Each number is 500 + 25 x the weight over its row's rms, rounded and kept within 0 to 999. Layers, rows and columns count from 0. Numbers have three digits each. The size before them is the row's rms in percent of the matrix's.

# up: layer 4 MLP up, 1024x256, rms 0.0145, rows 677-696, columns 64-127
# down: layer 4 MLP down (transposed), 1024x256, rms 0.0165, rows 677-696, columns 64-127
up677 110:507500488489508471458507545532496464522475535545488520488455503490521508520509501510473548511499499509489488473521497479505471496530419543502505500493502508480499500495501483464477473532523515
down677 110:533520473475518500511509518510500482521477488477502536531493450487529494503531474557501476518487513502512508493499514527495487512465559481471496540509497549476444490471508476479512501522485450
up678 099:475527511485480520527523503497487481500463576474489515534488539484513527515507517540541472484475462506518476462508480460514486504494519440478454500514455511478490497532454453506549501525480494
down678 094:489511485534480525468488535498537472459514474540511486436511507500478523524547508499490512498515529462502538494493507505488473519525544560484458477535495479528458497502488498532508529516467495
up679 102:477495488519535489499480454524505502509507459515467535500462480547448531474506496546499545522504495467508489549510481453501509556475515521520479466511514492482497535500519491552479535512490529
down679 096:500505498481521477553525486499458517524513481552477494500509527523489547504469507471528514556496532516439498497450497512447485475521492521528499481511478513491442507526479499503494462475501504
up680 105:513505501511458506482516516450461567490491524500522497491518515510531525457548485458530482477504512510530493499476520514466498495519484530535525545498474509497503482525500483461510496485477503
down680 105:489472481504521503536497482489483447472510532442520513502479509515533496475484479531514532473491508514532457489496479506528475509502489453480501473486489481495529503473520475481560478519560534
up681 103:526560558528526517488494495496518500516514467534530458538539505486532474507461432484461548520510525519511522476478496467474545508480443550520524477509492503478485478466499519496479480512494507
down681 101:509507496504500517510498504498496499528510505477527482505485500479540471460487461560482488448482478487486506467524496493526495503533522445492469507470510466496507503449546540478511522522477485
up682 101:511527531511498528519512441501516503486508481541492534531489476500501473425473507486496604515489496521525534485535530482469478486494542562508492463490512521493491478489512487541509501449511525
down682 102:504523500478489505511511526542479503471474489499472488508543486548538506506489489496495514513498546536520546502457492457511536459479499514504465484503494464503447506470507490489479479507517506
up683 108:463492493526520481540498564521472519485495533459480541507524452510502524477551514520518511478489495492458520517499507480514523494538469514510496566506508530527503470491515515430505505544527497
down683 109:496508494495568465469513483513539527507485548479482510481564492527497472501482511523552525483476474534481499481479478514490495482473516529468498490482550506495457530503498446495525533501547477
up684 099:476508531487538513532496523522507505453518481485515496521563503529486529488434485492482466517458512484481515491504489525526520536468488532530505510502503498509493465430521499482486466495475527
down684 101:476480551495514468493560480495516526528532525455494491517504502494491432514481523554503510442536471480511472527496476499498561493539518463529429474478531498493504498499504530538504522504518542
up685 103:485537539518473480501480506461471497468526487503440521543486513477502532543524505494479527488485514532503509550484528533507500518515500493480517483474487534502519511538443512476550510542531512
down685 101:545491496518473539503494470500513491480489500451529550488505518505522550494496517493496555490459517523499512508498446483525488495470465510509534506485490460498506468542475469523519512495505479
up686 115:482491423488451482502540479528554488482487506465483531474491495511496520476553516495508446497508504484542507495531499480477507517492448512500501517489480504455517494515504499532563516476486497
down686 112:494505480455494463508509491495512473479539498484502550510498453561522495519530509518495484489487524480492560523507529487528481518474515537516554464474455512511491495484477504519466478466462491
up687 109:482492508483519502461520513527507473496502544503517505483490497496498458480427463506476515485523486536465478505520485509473519444488475521497512513463499500518484516437499488496508519460488520
down687 107:503456553498511459467528537488519537510545514479525460472483454503516475484521506520464539468498494487506529518534487501556554505486524469492486526515498521526511478521487543503504506521502486
up688 110:507483507554503481494489508495521484490480493517473552506497501517489532484500500538512497532474477530474462520508498487511514506450537544493496510527466479510531525493449487526458493542460490
down688 109:499519492496517497513479535495464555490474468530484497510479502515495522484487514509512559540478512496498499472474466543472493488510495493476466538497509507511530488505478546491541484474549471
up689 101:489489491473449511483462510498515511487493491478516498469531471482474477488510513471498487488480483495471497509536506529484504460479481474548485499522487506504483457462514534488514529526466530
down689 095:506484525521490496470509519504482505480525517478502488478554508497515476518491501510441470490521502497510500489478476471517486493496461526477470538486516528526491502516510494558460523525491488
up690 112:476478474477477510513491508499439432511516516482474487524529572499494510488417518505501474533520501516527445518534489467521460539504547508474494482526511483488504518526494504457479490524495515
down690 103:495468491506489505480509467486511547502547478501481458501507504529472498537486549516502478510529495498494471446487487496494525498498498497517475532509480515526494486490464541518528498494507497
up691 097:478516484482520599508494532487490477545458538509512500506478511505470467471480510511484472513506502519513459471485474477490498513529496462474496564543496483477531503502537488512528487489509473
down691 104:517557513481455490480475530493507527488530553511553526515547508557490487511494515484548521494509489529489486477494507492495516505517501510501457502474497470536481509464493486500509497519486531
up692 104:524512490521513526499514565467521502495504477512521480468524487458510426546508493451497440483512486500486510527536466499488485514495494504491533513478491495509494510469448493471486499502507507
down692 101:502473485489518520472468462480521492492469526467540487552483459446506499537525489543490507537500463482479509483511517503463484521472509471477493531481516517501529484497531530513529496470484461
up693 100:512504540512493514491491490529527478538446485469508471480496459495526511486496533511457534494525496547474472481522509512501505494525455535501498518481520495493470457451485495505498483530527501
down693 099:520529525534489454461463523454512550509497510476503496483503512476500481500497508467471533466499511487464502508539463529487541536510485509502500514522526483481476532483526494484508521479525499
up694 117:524503559474510497484506508507548508466524474510480474512527534486531473500512443460478512460494487479465495492527528525514492445490508551468492498466500504502510528520500518471447504497511451
down694 108:486512532495518512486501486500459507512475473456496476482459462529503490445511494503483521475477486498523533518495527487501543501458473455529487512493519470529574491486555484536502525530475515
up695 096:486496500524518511548527488468479530460505438542517530526518473495462524458497495487515500487525471448511488517475495473494490563529501503487468566495528512531486488502488480531546506482521497
down695 093:485509533499429475513538518457491512454539527509483538478515485513513513485470478453523507526489495489473505514497494486519498489492478477497526500486503517459530528524458526525502511522543529
up696 101:549478487503515514527487487534476495479483526462509495490498489507495506470480538507516541504532501487483487463508483531497516526457603462525512522514485509482483483510530496505461450506512477
down696 105:518529487515516495479475485496523531481494502539520467496491493501491476514458530516507534515520478530483491494489485543534520491483512520533480487524539520532543526469472538496543513488525543